Weights of a small transformer language model.
Architecture: rotary positions, no biases in attention or MLP, untied embeddings.
Training: 454M tokens, 4746 steps.
Each number is 500 + 25 x the weight over its row's rms, rounded and kept within 0 to 999. Layers, rows and columns count from 0. Numbers have three digits each. The size before them is the row's rms in percent of the matrix's.

# layer 7 MLP up, 1536x384, rms 0.107, rows 1046-1082, columns 0-191
101:531509491480489512483448469521500527500493494476495492503533525489500507506491485514497531531528514497524513499521485543491507516461486495538534497494505500493450482491533465500499505541501491497475542491478502505550520482480487488480475491535537528450522495473516497440548544483490476507506503539500521597518422475506502533479481519491479519497453483468526489506508495489521508499479469471485476504479517478470577532545532483496505476488506560519496522489485484477516463490522555519507471501518489505474505540451519501502498554515506520516509497521494508466492489548515521521
109:493497523546525529505470544499511530463476508492495498503512439523529511483491508518487481502500483499479529494517517512518501503489524489492479511506517495519455509491542489538477499524490482510465474510493520512505522524571516525483520537533536474496488475463485476500512491464486521470518516502507457497483504472514513537518566520480473529537430471486501491505513503488501467481508496523480516508511514498497494526483560453492527526536510515518476491438473498525511482543500479470496508488490500491487477515455477485490558547523536500505478500508513543510488489547477475475
094:496507513505496531524486483462460475499535480490512460462540479475475491498481520496489480496521484484477510500502525507458510531514534495520473474487520499523528507514532525546508474507497450496475518526459519471570507510532478472471536484507484475504517477460478498481495532497482472498485504474512495461490501494500512496543494540470552505535505515483491480505529490485497457539501518522516527495533497529481492487479493502489515479550555473526497477512462475502527496503471514480493518471510535468551485528497538478509504555481498504448483471491470506483514526459506523516
102:487512510447518471513472490484489535492474499547517518471484438493477499504523510488568499482516521505526488461533481518540489498485452484498481470486505535493476509516512453460524515524467505492484477497457508493553467417512521538470497473485477534454492520468544520464546492526529489481510529473546475542509477473501502508476484527538495519482484506517545497536489481562550570515514428480482480497480484473470529509490514478482495477524508454506491474552500518530519518484517453510473524475484523529508511475511492509483505516490499515501529502518488519531493545502482467531
093:483506524510490518493490533497552490511545490545484506476484479549492480503461535483491454492546491531459479492515469494489529520496508476497488477450510519494524508453483490471470475539481492492443519534519505525490499503460498484524474495525498514504495504520542479466517449520529518498461500545488477536509529542489514508535496480507540551496526510474467548539499519502478504480488503422528503485482488479473492473498499528478543533534496490510497490460526515506544508474494514507447484500478515501469528429502485524514485508501465492546498496541537526509471488503543500489
098:550474464538478486501487488483481504472492521478486464510530474505479511480475523516505458493501438464486474490529464474481491504465464491521481499520531525492524500475508513510527490458548502515479515471535474486519506454491494480492474490516487471502533557531514441497522527510473516495499510526458507496496502506500458539511470486485524504516524468469529457524467517509506578460524500490487541496499548501480502554479542512524498546515505506485517503471469492470480460490562498499492479495505472536461513495493480487538522491503504495489510520518489519488463546435478513497
105:485496498486468457520536471515502508474461454508479517511511481541515523518554497483492473507489496549522502502507511440540484506478500479543514505479440499435496540508495474493488495479534495511444506512491505496510545541542496471480491496494526491485466493527501462501511529501456499501541511513505564502500501505467482514546544503477477514498521512519527467475487557537504461527487447475520483502480506508558513511481526543503477517527483467467532517483518534515516520487489505501536520532479494506456510507521474525477488493465515475473518523541482475487477506477524478480
100:479469459508509533512483496467481472497467508478493516470491532502506457461469506536503510498462543509468500497509458497513524458511504499513476534471473525472461468479509428483491475471499479496466493460475439484483465523464483462512495487490486522473535472478491487518548558493477491523480525514485537511462502511459458480496534533505522500493530490521518497505507490465467519486509477464547539502538503533491507508480473483507465503458486450473541495493565489504479508456537481511468504494521495464497498497448489516544486521536476497478518549498496473504527531470466494535
100:515492482484474475518560514515508489521525526526456539480525527533493529520551535510504484523471480497527470509493520470537497515492521476507471509474531512530497460509526478519478504477541526465439479499532477515521474474455505506477502512499464484536565533488475469484486513501522500483508503513469490522517489466479508504548481473479506489471489474462488492508512506491494462514480472490471525516542531491511465531495571479492491508508488477492506510472480522485473498466507441482455467486525538513460540478507475520467529491519520493510452482480471573470471549479518492466
094:493534471520496467470538515484513493493508503502500516545521527535457487518518468539533470534491494512494473491463497483491539542499532522469525465499538510508496506538522526530526478485523527496515492511484453490566450483472555475511494517500460514479534494494489506492563483525503513542470522458508530506542489540510434494519482510477507496495530520471500515461473508474474513445503517524471477530485529526545535508480465505521431515531513472532503513499519465481474508534523479498506478457476470477519463458487493558512481484454484527521516526505533517495533482508429544543
101:505528509478526512477489504548489534484564503495515525504536538541481503461471433533530528525561513538483513498438530534490501511455516516486478518473525513508467481448464497521445518489531479500516501511488513500497506465527521502479484518486478496491510528469488507489516459527530467482515508529514494506523492493490493510523515477483518492455510515493477496444513499506507476479495505560491498499488508499499502525467530563534526513462509508512493457504462509511468502495485494526426481496523528527514521476503526491503476506495517519525524468529468497523492521481508501522
100:497474518466477488528454510513510522482411509518515486516479523539506445532489458541465486496523492444502502495522510484510478466509501496495487536509493533497537484503511488503489492483523469467518477513481489515507537492506520522495484493509489474465468489509535522519468499491520527500517467475478490476506486474492487543521508514504514513493510509495518535509503467425517516496504516505520455521493491492511518497421536514451470467493541497473478509510481527503547523493563476506457536504485558498458492458481482507507503520468451437499474470478534525444479541437511474578
103:485534506506466521479496493476521532508467486460483500512468516537494519517469527499508488484517507462514496484529455490511507472462487518493485506492483517471466510517524443507464521449476506471480507482488496525514457529512518503523490487522505503487464516451521445501505454522486517485527483494452494496477487499498487502492504493492494506501527502495533500527445519490503518554467477569479483493489501476502556521536566506507493492535500467483506531438452526526503470516474495516523523471519479479513484478448494524490489515515522543509488498502493525493487488528518532515
097:552499475434486497515504462536491511480472537489515483482480492482521513509510533533500496499504555512552511449539465476490519464509521496502499502482486500528473518494528451496501511485527481515493508472496489479485459486482490477490488568488482489498534516478475467524482493501532492497473532457455502488516497518499521484469487473474516514501518527490462543538519497489493493455518515508511492496554427492518502487502486563506483463540466475491488465522513503510499531480480490485502529473491488519513533533503490479510450484467506527487473463499548551518519499477488528507
105:527497501483509521539440555465514530507518553459450468500556507499499507515488526507502526496534500494504483500502492498483469515482466513487511519494493478514490506472464493490488497478468460511488500514501498524478482529547529486500494551547502477509462509472492450508479491510511511484489528476533518500490517544520501486507493489504517499474477474484509485505477440505478496502479497504542500545477465481513543471469495517532514497502506483481479542541515488510512485499510506502464465535544530478487505516497477481509473491462472526504523517463462510495498460505500511539
109:495576510519524524540474525514535482499545477533517474489467498491515544539497502502545459497526502510529491465555474479513519479494509497520494451544511492475460524495539482482499509520502512505513520443483465537521490516475517481475513512503476479458527513521499493510471537532513485515494495507480518511495492519459527492562485571506450501488514474493492518516498467519481472488474482470443502532506528493511505539483505488523485517480544484493518538453516513554525483506526450505509557528491472508533539520529492484488476511481487529544500509512509467485496531509485446466
095:462542445505503502523492473484527502463529512466529493490501488516461465550482488526476512482550481483520507525488537494490521504491529467497497440483497525498532475507525516502465521516521502514502503485488474463547537522520556463507473495481495487474456459518482536535492485498454498504491513503496496545479499523539533498479483469518524485531526505474515522524519483513452533485506525539510486507522449498526513496507521472503485477509470486460504536457467517424502495510471512501461510529522505502489514520518547530498506503498482516507478490490504496521498504512509536507
105:465514493497475470495502483498509515486520529464501549482535501541493514478486495501480494517486512524506508510470497474520516509505499511480485482496509502509456497487527479501461501539517510473532493518512506505515456513507476523478516491548487497500530492470475513537475479541495541455499479488472520546516515487505502533465500546475521495524507458483506511506545562470488473495491549526485456525506487509510528485513517462499491519540518541530512498476476505465527472516535490460516517505468548475541539487507507521524497484518452482486488511490486508535496520526521459499
102:500493513527473468466506536499434525522512482538502479546524540507488543505478491517532497478520481467518477465508498515435493496481480507549515502493524515514508474519557527475473499499504470457491465476463480512500539499462440543486484475501502508523554493503513516488503525499509498518488525485505533524495481479526470510485512487513498518478479494472522464523520485500502475527503515513494509519552484537488499479484513452482526535495533530452468523503468539470489507538478462510514504515464465477531507485496471499464452448497521556502478515470512525468472483519485502512
096:493509526502485497503506509501498486488499454494493482489503452449460484523564443460495480515440477486531508564453508481535476479437528526469528478541542507498499448486506519505460501473496480486503480498482532443494483516502503448474497463454512532503497454511525457510464540489517469498505496517515497522515496448486510471488520515509547440500537472470492479514509459509495467498479478498517455537513480489514488472523525510474505493508519485485486456493479474529459493526484516489492520549458545535539469525440509492544500493474501491497510503488493503536530503498472511458
097:513489492516469505513458526516466548497520485493523482508490469518445478488469532503514519454490522489506557510448531564515491504504501518530500506499481480479519460482449546482488494510526487494511470454481491502460497472510528490462510505501512467492511507495457540477524524510501487502510477498515478462484498535530517503497511498483499532483456515511545540526499525460468503543480460462544480496530472456432493549485497524502535512497509476476488518516544541461492482509544547501478511465495499514521515489504489519469510488533448498457506543516491466470503485495495542482
083:504474511482469489473505465502491496499502467498505531516486492515524502457505503508484507541538517477512499549514484501507483501478452500529521479445494506447549480479502481529490527484489506507472508517476514475496499489514427524520514489530499511509467487479553512510524489496511552519495501474519450516535492473489498519525477510459518492504538528520501501530491497547534532508518532504519491472483516470466495481531488467471528510499476535466495495534511488535514514485472546487534515468484432481494472488473475530485534502451521536499522503505471497506489463506498442435
094:515524470512521504537521499482510448490469474497492512511503493512470469539544523536490452530541527492521521476474487495465511510494421501537511493490526507527457552478531473482514489492464493519494525488487508476485492466486470448475446503514524506532452516538465497485494489502492481494496479468519483491501477498550484499562478499465457478480507510514537452506481480496500502525545486521522498517490513450528515518519506544468494483462547423455503505510545513518483499478534513501500517524487479501526462508484524465491460497525502485491461509504498493470499503483483500500
094:479485448511526471490438519517475457488483515468503509474511516503485519504515472475503481517516501494496498477540509476501480523534478473553551502521533507513476473504504513478514520521509495495474535479550493502512496492512510547476444499514546476498487530526501503480510478441501480457470522487515499525491499476519470469502508481503458502448494486488494481496451498542521457516504528528538529496484522478525504479534558484546500486506524485497503502505514561515506499457487471556548510459524501466513542518461500484543522497466475487549515528468500503520505508518529520563
095:480491493492531491484511520478485526506455545485513525523478427467551531476526474513524438481524506496500506522519493529486500470532459512468527472519485501482502509491521464519520510517501525510480515519447501482498492470508515467488486491496457523557483542486489528520531513538528497531520507528508484493534499501524500473498499484525512516474546481506502508430514489512446512483544541521454482530513498477538557493440541508508489504498495500502482469513562503471536512509467516465538563498503512517508497543503504503494542509507509484521492525495483534481521478530527492485
097:463502521502517488510515531496484529468491462516495463504513469502474494438510514499575498485496486467487563497545486502455527498457523522527510474528517471491442503511486487479505512475469507543516533465463526472512433462477490500494508508493542501478506524483518524514534505510545485454546504516508476491491483490536479510514480478486512507510494492491504476513494493509479558512499491498496495460427460507501488468567516483501514514458490471497462515496501487473495484464495515485458547530482484493509484475467463488483462517503493513473538528509476490527466506488532481519
101:487520463497516535536459522500515496489483491492548508489465524494496493479472513525464500530511509445491496501501446464488465517552518478491513497480501517491476521500493490510516514476540524511474509567495498498504488492513482501458498533478509498492570506500504523484480511502505496467496509537495454528481473481523519510480508474518532526493495495519490506470529477517501445504510491476473475453517505526479516549467527496489497459490520511486502456540511470448498543467519487496509506491465524497531493508508533499528475463482492460526500504486468513504485502502538495491
099:498513471543501511492490482504482539502522531501471524503516486464509508523539535505514512498510534499556477511505503476496542502481534481491501486486519510537495532515506523498513489457512524473514519475528465542488546546497553463486497484506482506473476476519519546476519531491482501462497515488485510464558500481520498476468483464456513468466484490517480485486517507472512530461533459480517512523516489523522500507473474505494500465476509483482498470480542537545500516496552519511531537473511503453529531480501506436504466497525502531482568497513457519520477459500488525541
094:511506505560506491495511463515465481492521442515538498457501566508535521469522548515498515517510467501508492517449510532472503468485556475516492549490488494502553512534493474495511474495475492508475517496506487536504494489467502472472463482487503505515476509460537499533506488526556509507473485531493502461499529482539538517444461517519488475487549482509531509505488494464510532466499502496470506490473521481496529468477519454468494535474492529479493539520519447479548519478524528479487517508526515539507485486516485485487483531499512509492501476485493499503453532543479516496
100:489483437506458498519493507500502505458506454490483473499537501454476532492505515518527487530499469466474530483530488503472506481521487467534499525482513486486528464509450477488515519466514520505493497510421511474508511478500495454494519509515509529511534491488509511523478551470490489523477519456506474508484445489534493502490524537453524508486502531524458483503518493470479530493515538467523456479527518522542488524497522532481477461470522510521501510496498505500476508473476500500497481536499561560459515489493514504544490485511481502466478491532473509548490521460543506504
098:502497494495478481490487479459515492504523456520513500492503465501505559528499511478511467516440492492545468503509535559532509484474468488476494501502532455500479543524473529490474503556462485499503514523484528492498518495482543521494509490503495505478535461493537499514504558460484503517510485493498534505555455515520542462497515467537518492463506511482463479459468530513518513529507509523485496481519492460491497483494486478532507516494476509511482469491502512518533504496478465501497491499518516490495482510464495477478521471496496511525488451474462516506525547510465489520
092:551460504505542484490490467459491543477507512497491532510477490473489476460525517505506493546512569486518535491528491433510509495515487490496502497468536485533463523459512484524485511493498522487506457488462534501460494473442484523493503505470449478554480487498496484464552481498501518513495480519470553520514502483500512474490487519515470556515504476506513487464516540562488536501524465506504494489526524450457465485475480522475464524515539542439461484536506510538464520510490540484490556523523458508518492515494518483501492461479462520538528507486513448482484529488510471494
093:517510507500497504500495523484522544488478526518499524477539546499492505536525513499489489509519516517485479436472466494493458480507493548492475493453520485506490531509457493507526527568491477513515448490528492461521452534517532502506482496479516481505484522469551451547481443524469488535524457458503459517510503554535513471496507491529484535523526475515520516555490492480526584480502445475491473476463553490528513569505542496490521495475528488480464487504503513492447484490492518491514488504505488520471540447475529538471534486544480430505482523513496449539454503481488504505
090:462521492488538534477464488538497490500520502499520523494444500473489520495494501462505486458518517516582522538471470507492529511484517500506484448516545506496451513507508531516495495484503537505459480503482535507511535456528532455509489454482466530490481501442481507522458492505539506509498511459481504515491498486500492481522494518519505501494502497474456486489497523438464527498482461513521483518485521477481501463430479477490459472489498451475523521513507487492458503520481515513587513518545509471529468510540558490509488474475453509488488501503518536516498467494473473476
095:499487501500501495520456518462510563502470498483495488543483448525501468489468446502479482529534480464475508514548517491480480492499493475491501512547508520508488444506500508483526454518500534508504501513478490464499529500481553492460503517518500523518442448468501522491549512483517514477505483520491513537513505514496501505493496456556530508487468550549479511508508448500467552499515507496487483531506533476497434519502517531463518505479521522514487522471487513496489541486492485508479536538539481487493450499503470468478510518518500510522522458501510456469499519426479508534
101:479484508528486500497509597518508517479453509517503490515511452513488515502460475515519539521497461473492467475459487532462491485513456539500501544461479485534526472519553558537478492489507496477552508502484493499527475492452573489512489503492501486493457503495479506505503501491544487509538473522480454517486509512546496513490532491475520481528480477488511429505476501528461518492532508525475489463523523473492489495486536495497515491491493495495530527535473508515474501555450499499493485497518525539479492524521507495491520466503514528500528508511475525523510504489505509492
113:503508545508495532512473523529483497545526471459507469458528490479529507510467456465479490498488504542491522487524504498522459470522495511454503506480486529500521474500480455483528510508512511514514486502499475510492515510502504520492526504469444498492486503497530486521516462522491523500516514543446501500527470546487482511457508525464522492502530567462514487475515512515516508514495474511501502471458538460484504473490526515489498481489543511515481504526492465468485484472562503513506511485505519507477478475463488518551475512493464501476541482492500535514520517519524481494
# layer 7 MLP down (transposed), 1536x384, rms 0.0942, rows 1046-1081, columns 0-191
104:540499527545500540498518506543540496491516488510523474482466463499456497527492508465507534502513463532531535488519480521568503483525502463481494481530474468531511481474479514544512525463519510509532490509493503494509506464500512474496477524501526496487470470540533465462508544517530485497527504535495523527492493526513519487516487499491459514528481461499508502463473486509514490504492501459522529505490512522457484526545543536515497460488500543531520507498537528541513514489521519494515510500494504525512485495504498511489501506531506496504508485471499459505543470515523470500
110:502467514496503506493438513510496515509458496487529477484472504483497484506524526528457511461501514522483505467505491539488478543468507470452534498495499479498507485548496515515536481489522458495468489501511475536475514452523493540497490513462492476517478496467460529498475529486509551514454469530518499522490515482484501474480521461533488485549480474553536492521502482493497517531523537547521504521507476524532508484486504471562457475514509564469520508512493485484515487521478482474555529495481476485531495520521470517548519506512478505537480512538468532500498562532509502480
095:477432521492503502515545498475485449501558501509494524500478497530522509499513494558498499526535496474511557516473452514483515532472495527502491522483496509499514487505504508518492494498480510489514515477512460472481512528528470493563495501488519473510489501508539473446508524493448496482519519499458477528516553519470542517482470510454461493478499522493518492533470472482494455486500514515508517504534512545560496510489508513514516519489523490552508493499491488521535536508495498530475491523468515496513515478539527500523518550532476473492513496501478498513529455487472471498
111:488491444489551488510456449489502527492497483506474505519454510513522475543512486527482500525467485506482537510499511463494484475480502480511470515528490520471489481464496546507485489507496462470432493507539535467482513516499474524480487520501470507524545489499498510508506535517503501484523507453464481521483498476505492522513505463487544512481519500524469510464533480503496528444532507521518510476502539493490483482502504536466477483452489496542476474488490543511505540479489506505468517491512493508479486491495469517499534494503503539494528474483480526531434497502483515549
099:502498527515449473490470536505488509496526502510458511496462486512491550482466498515517518503511499507508487486482481485437476468503482486525522539515526489499498501488499479543511495445479546482464494481469501461526530484493522530489515525525472495526461533489485466452505529506508478492484493459492502497485444490478479509498495513445507483481526524447523499506457512492484501512497519533531508490503522480472453532518519557516473517442540528458532482446518503506490513498497509539488499475527520505524472500523491512499501484486500489498561503493475492465496455472479474548
104:473508484485465515482479527524471477505509518490473480483489499464557515459499493471485500503514498549492510498515521513506547468500488465511502523494524506495480518536547493442471537521412503470526487510499485485475485502511496507506462522486445482455520491542535542482525449499464512534492462491473480458473485517451486484512472527517541459478452477453516540537474533535479534517536520456488459514510485507495495524527514498505504495500518496483477508488456495484490469517493497472553500488451527499494501473462468464475496474499498460513526517544515505496523509518485494503
096:490506493506525485485493478539531523498480524498523479485529509456470456550445507516492477467502507478503504516502541514497553503505499501505479483496578497490531495496496513517523490496495495501534513480479530506472468504470496527516490509528519554508519493456482537476523517484529502507522463461487488457503487532505493509463462507509480465489482455478484501523456436475494517504482515479470541514509463489441540492546478479487472493477514484507493525496475471493527526490514488473478475476491459502527551464497499521511472526506487509466494516443531517515523456544512497512
085:546546499497499507505522514501528496516530528483505520554471479485493478529527523484518502480479496440491497519481493460519485538514512527509536499541484511519563559504512523519499523496501495476479489530519501502468567491541488509524520505464543494528479532487496508483531476496490533456475525535484481486501501466517510539465480458487493483563531523506509542506490510548521478465523515503495505513510495449492497477517492455491510529534539526549471495516528510480538525521502510526496470497490481459477534487486522492483553505504486484487475508554499508480467506486535467460
102:520486465509508463525504493522483439480482501452501496479524527495535537495488538502503559534529487480506539533490457476508461504489503508475536482521514516547525516495466538496510485447508533524513482502479517529544484512480522467517485481522497491487555528505512496543493490525530482475491465527499517486508522551511507458522474507504505460489479521519459515472514489467512467491532490498477474507528494467486488511468489420501508467488561469489435533500482499497533486520514492516532525491484509485504498500460482501468541480495502454485508474495515482488511480468480465472
093:490492497507534503515519504486465481523510491500497513508515524475502526487481557488447522524475469504490505475537523520512507475497493476509462523548452498507535513485492533501476492485499499491503485533502517539470537490566496478430487477490502461516454427490537496530522501525487531490508464459483474477474513481531541519509492488483482504493482472511538504500517507480514471543492461503498535466477458477477509545436486477475531513497494488480489495531484531517540523464481517477502530514531547512503475534503537476510556553515517454472491544495497456476527510492513494510
099:473512491483524468520493501511535473493502518538505498519479486507507495539529529475492445497497514488539513505545452503484524497539445542533498527535487522490544529511498487510526511487512534510475503469502490497423518445495508514474487478518525504537513491513506481523477516469478491483485488460461500469493511519543508493491479514494508527522528491497527475523519468495489520538529500513503494487505525504555545495490498490483460475479462482512478533515537515488505488515475490493557492517487447475461477507542491521467513508553463473496462518486518487519496488547498503513
093:516487483510495491464556506506502500528526499476489505493514494490489506475505536456471501469512529528461494523432518488558503531454527516449521480489493478498462489503497505506466522508476505504509505481518522484459441496486467502489531513516449492509525533506479476472517483543513503511474493524496487501480482511494482484478494523508470478524510500507506484494529515551477480526519523502504569450537481514490495441518470483535528516503468492534539465479506485522478478483479520519505477484470440483518515528451477482499522485526483534490524518535438484553524458538495513466
115:487527516506523484501525500450499501503505537477540511498486522535485521513452461487459509510463519475496457535447503493529468488485481494486532517534502511515525522488478501536483496513516509489463515533551491488501499505479488542483497533473494494481488484492497527502494459475463499485483490487459453500466512436531506440493498508471485494570479499470532505461539487513520526526495496498494530503507504492506505485516577517460527496508486469468488505560512504529477473494491516484537481490491486475477479481499458501545492483567492487503496519520499517493455539491515539486
099:505471483499490513509476516493518520479503472515476490509503518514522491475491516515497549482485505477490473506490482482543475458501518502501477531472517501530492456486516483473496511488500504508526472503501494498500494506540503488488560504498527496487505508540500483466451531505492524503496461522521553476501471459527501559532522485450560524456501475444481520511546487513511484536477526491472513453477481529505487476479523485537487499487478495511486474511506470496530495498487531562517513487476540487486506501538534523471504501531542494457464472476469477561524545530527491477
085:485459518467490468430520447448521528521499505529477487461499511500469486519532480515513474508471487546514486515506465493536497509532509485506521499475521552532514549505488511464485543509519484539525486482472504509494522487478483533523520520495481517514500515493550536513465542531504478505477462494512483527472507481455521514493502505488527493493498511482485514502494499541494458550513509522528523506499482566499460487516476567450518507498531481502500514506510543479469487505508499511545504479501454493519529511533488533526501542465517509515494595538537519487478497469510484470
104:468501494511524519454491465473547495520501456531492494462491528461480503526543470486485473510513505481509484494485494526506519481536482464499499478480526515509486491499470514513497507533537462503558521494520504526489493538465514498475516518506530496476494524511506489495480515466559487493503522507507456493509528501499488527535517474528520481512548500506479498517537460494461457496471503484494513510534486498491500467488480527503497516551536541490500431503515537500544504492528536486533524492459513465471529568537503511445428463481518530522522473465532473465482508464490504547
102:492509530433519535543453522549500509499503454493508522520460516495525523475508496505501519539521476491496461532476484502528479542477541501525529541487525459482504500523454529530470436479498524487484487507499495450475499510520522490488478486463517530475506518527484534527499492471481492477504508522489484464508521521524476516492460505469445494490511498537527471558529501480468482515483472490529431516496496479463514516488471516502485494516473491506512480480492515486491511502492488485440506460468485501500487478469493486499519465543516473498557506497493458508525491505500472473
105:541471492508463496516499508519513479487509490509524463487543530507482493516489457507493505489484514533500514516487541502487495514484518442520464486464463471521515479472494507542468507483525471500496549473470502500498521493491495467515541551466443466519510468470533497535486493508563494499490496530498520540513515478490508493519495496476516482516522497503507506521501511500501473507526484520534548504485511517527483481505506547495461479507476538520473514481572491463572505498504508476468522496490521487516468456489507513489486529513445496495535498506544514527466516503531511460
100:503528541493464496492502502483518514496491493512471501471494506497513502523535436525490470525476512529485513490468492490513452511500465549502515494506476478497471504517434499480489505497509535524541487528512513469510501526522551543482504514492488521521511533514487502475515542500493541481543505497485510547523484498516502473545499503492481480523478482484508529562521460494489513438538470497522477469533524482475504531492506521448508498510477544515529487492521490484525503529492504441463444502517457494471516504537497467461446523517496539484503484504523482488468580496515517474
092:470510487540532463481506518494458485502459539480487462524499525518530502544478542525494509491505530482525517462460458510495457519465437458490499486487479505482485479481516479507519499536491526487451541514520504489536459555507543471489482478509513501499439538486514533505513502514475527501523482515465433485495491438541451523516482492547505501516450504497481494519514476487460491513540509482544518473481520489466553509522492461526503512501518463485525450510473454474492469512499496473487475496546489475519489502509496496495541497504511484493500492503514510504505493537489541550
107:507469519480536531495521510502485470512532479517510487468498464526496514491495499512515528502498481489514455511514487503495467477473549521517494497454542540516509492491509461485496496470512461476541483481485508495481506489509526494474512532449495445511466484505481513526508465511533506413541537504503497507498516510521529536462512517504506507505473477506509523519556466504489479469512525501496499558521501506501511469498506514500522518471477520515486492500500487525551542466504487488447528539504503560487546479550476533483493485506501459505478501523518487506477465466502549501
090:511489483500514484458516517447463525508506481513458522551478431494488464510506477444573464453540505519476502502503441532523464479473483491462528510509498493500511550479522506528486515459488505459530477497515480480488503493562476505463522439430506486511534491514451496506509495517527499544488507511488519501516501510530476451505525525504476443508543468485517489495489481509492456471501472490497541522477488504541490496490522525514493482494534520508413489485483497505515449510483521470495463517506500516507503455516531477494490506500522498521517522519488498546461486504493486514
097:484480505476554498513544492508524500501486484507542448498555506508498450521481495493504509486506451562534535486497478484484507499526479490571481445443472509498488523489492486478496538501518488525514472488493518485481498507520518499447569534537512485528506500510492498492475494500478480520460518491500506550489503446497473519484459496484505484510470518420510449497497509499514510515481479472496500529475527492534478516534483565496475531491478458478517519498523477463528528471512514501513512482498482459492536526474525458469518534479507532470517506484499517493497501465518529548
096:508497511485458551530533484481526538489488493486499492516464520537496536449511498470508492513491504482469471485517502505515579466480509499516514541529504465483449483504473541503536480509531475488530525561484502483515500478495537472514497512496525505495464536522493500469485480494506486547488478516484492529514511473442541473511530534471497522510498494505479524517504494573550532472552508519457517506455488496486478499509518509525506499487528524485488474485518512485509503518503552484498502502466492524482508494494508514468481552517565450498478479510526497486488450497493460496
103:480544493480531473529523454537484515519496476512489491493498502503539468557504475508467515492517474503494548522491471554485464457483469517489481509500521487472491518509487515474523495528465459496474505523501507514525531524490496474523504491487453490461423500522486479463473539449501521477568431497520530493476512519526517510493535511497500506483524475561529530459501493506504494506498486486495442449504491482543514486479535478529504525497440519496451502513502479524507484513477518481524492489482497532495499504555478523482508476450509477512475490499482538495518486509508517532
099:497514470456499491493493487500493486497516507534508495523477532485517478565539520503461490494489514495544530539476479473502486495504499459527490472521548533502517483452531505540488526463448494467430469461518487527450515451501512493487513484500497500505445489480521510471476502463474467459522497492500501489482499532510535472535466499476485475515539505507507511479512484502523523487492521509525496441477541501492478501471463495492503504531485455520512512499474513519505520517467489509468498468490518506495463487543542461497501498506489468486491518506553514546540529530525518464
099:483479481503511486512500522508523474525487520487531543493518476497511517509520503514519508499468479519495488528505493505478500534499499508524522510503510519495543488550477534459477480490517504492513511508488549510472511504463501499528508478462503498549544488468452507477481513491467486494482530477492465441492510456499500506548502512473500485464502530478530501494458516497562462479487461457479533445508482526476545501525521541499509487487454483515507473482532438460522526496510507479503507469499479526527522515529556504542518488480541497465500506526504501466481534496505517481
104:500455492462477526455518460508487514475514481504514503499545505508534493516536477464507511480538521519473484525517475489506495496506496482535471529482467488452464498517477524479508513505514459499513506534479536490480508505493513519503523513497503460513555472494471508480486526479504495543519511515530550491544515533490533503538484526507529530479539486513513493459528474531481530474537550476527447490454498479492496481497469472521501513526494483478493475487516498494527507493494510516531479534467458472486525465535514559508526512523545485498486463492532529505504525498477536496
097:501530540483523510475519507479479497538507532504528523509459473519510504477502479511488507503502481484484474490486514508412519479454485534474536494527532522511513528531467494489475515514476538508520499461503534535463490544495550496550513576540440533515524518494509492467487479515473498477523525491468512491493517514509503468466494492486490515535503485505523474494505511494486506424517535531481518535508506488488487464509541492520492483543485475523478491516491497526520466482549529501519514492542501503469493495515443504519544480511485543512495483512481500469541512503469535461
098:467532457539524474509477472478494521507489460475561492467496512497488471481462488506476521490498573469488554510504500511512507524530490477507534546473495487501487532519486455544473517502513465454479509488458459552505464448508465521492497534492494522503493483503529495473459506514524503516482508485524463513518457513488466517490493483484493495500487487495481507523514522496498521479496484478494519499471528465468482530517501472471535467500563526539524500467480532455558530477478505465478493512519475497522555522530484495504480480495519533502460475505500547529493511484526467510
109:494526467512485508472500481510493509502447504493485536510487478486512512517482544474484519472503519553484480503512520522465480512490536471509480540501467453450510478494459507463528492484530512447507498471519466539526551464503497507546497555547482460539510514505498496543531539525492493530528493477514474507505514491462528491510497473467502513508503511494485474498530501529515522458476460486544510486500511504507479481476532510515518523511506500537507494457522477481470468482470470490445488485519520490463542463492498480517486517503461520475504527490449504549444497523470494528
102:552526476502505507501528474520471520512447493537495473501493480476522510472465478484516521492501496480486490541499492499490500515498549476509536470509528492469496530507491515512476511503433474502510504481497510455495489503504478493493490527460494504485469510487503503475470537545495512527492497491513464534498422510480523441485545476481544489502476459463505484489478501529488475570505484492495507472533506443487482521487496482516489498508519527482521485479487514450496513497454504489483492474436493484516489486502490530443508487412477490529481514539478439484495495462471487478
097:527516474514511521486525474519519531499511500486476533473521517526525489519488436484470454484493518569502514489488488481469454439453488522467507524502500576459498509474497505481491504490514482516540510493486526504479462477497475501472461505473516486510481497535519459566534553540463477524484499480470470519473504505490474474506472481468535493532498512482479489509465446470510533502515475493502509520491502526507497529506528509512496504493557464475498526499491505513515497484495551517518478513502460489478528470503521461499509473511476477547513492477484474502512485513510536489
095:509428471504488473490504525489488480505467490485475496517546487481489540513504453513487528498480498517447500493494507502534505499517459513463473506487461528547488513466510493505485505474463445503555527507518518471524497491514463486502543476501496472501473533528550489472493503519508447492517457498532463513513504515476497519508489469497511471508499478503528498508489496508547480538522523458529539515491533483497513467499504536527507534510532520564504498535497508494507507479472483513441446474476593540522548466495520531533552527487555500582474495491521492519504493474520450476
094:497499490543509482502494478520505479460492535542513500469504498494489512473510491472494480511481482508487484471459456483514567516501486490533485459488490468486509520501457457514475533494529536533489458522485536518490481557543508520526509515464502544522471439471461482536527463556524473503501490510527488500495520504483463480516462500457511510509506529469459508492437505510489477522579508509511553531474541501519494504542496495516490544511470507485511521532494462537495472503469505482480474493449519564486533482516504511471500474490511525482553490484531491489545540474546552491
100:519528469473528532508538480505514484468453552478488529511514503483456462432508504478499508531541471463511504476575481518469493477509501491539551481521518541499490502485489446503532500467522522495480521498552523515466500508531488495489518509476502536484497518502505483522450546525488557498493492521515526467535482494476505506473506575531537475493515542534476502520580504447503497466515540514520476504503494541477487509510505485521471522507490486497464507478534492453494459508509454496521513494470490483491511496521513498486458506497499475520546530501553490523482493521507493541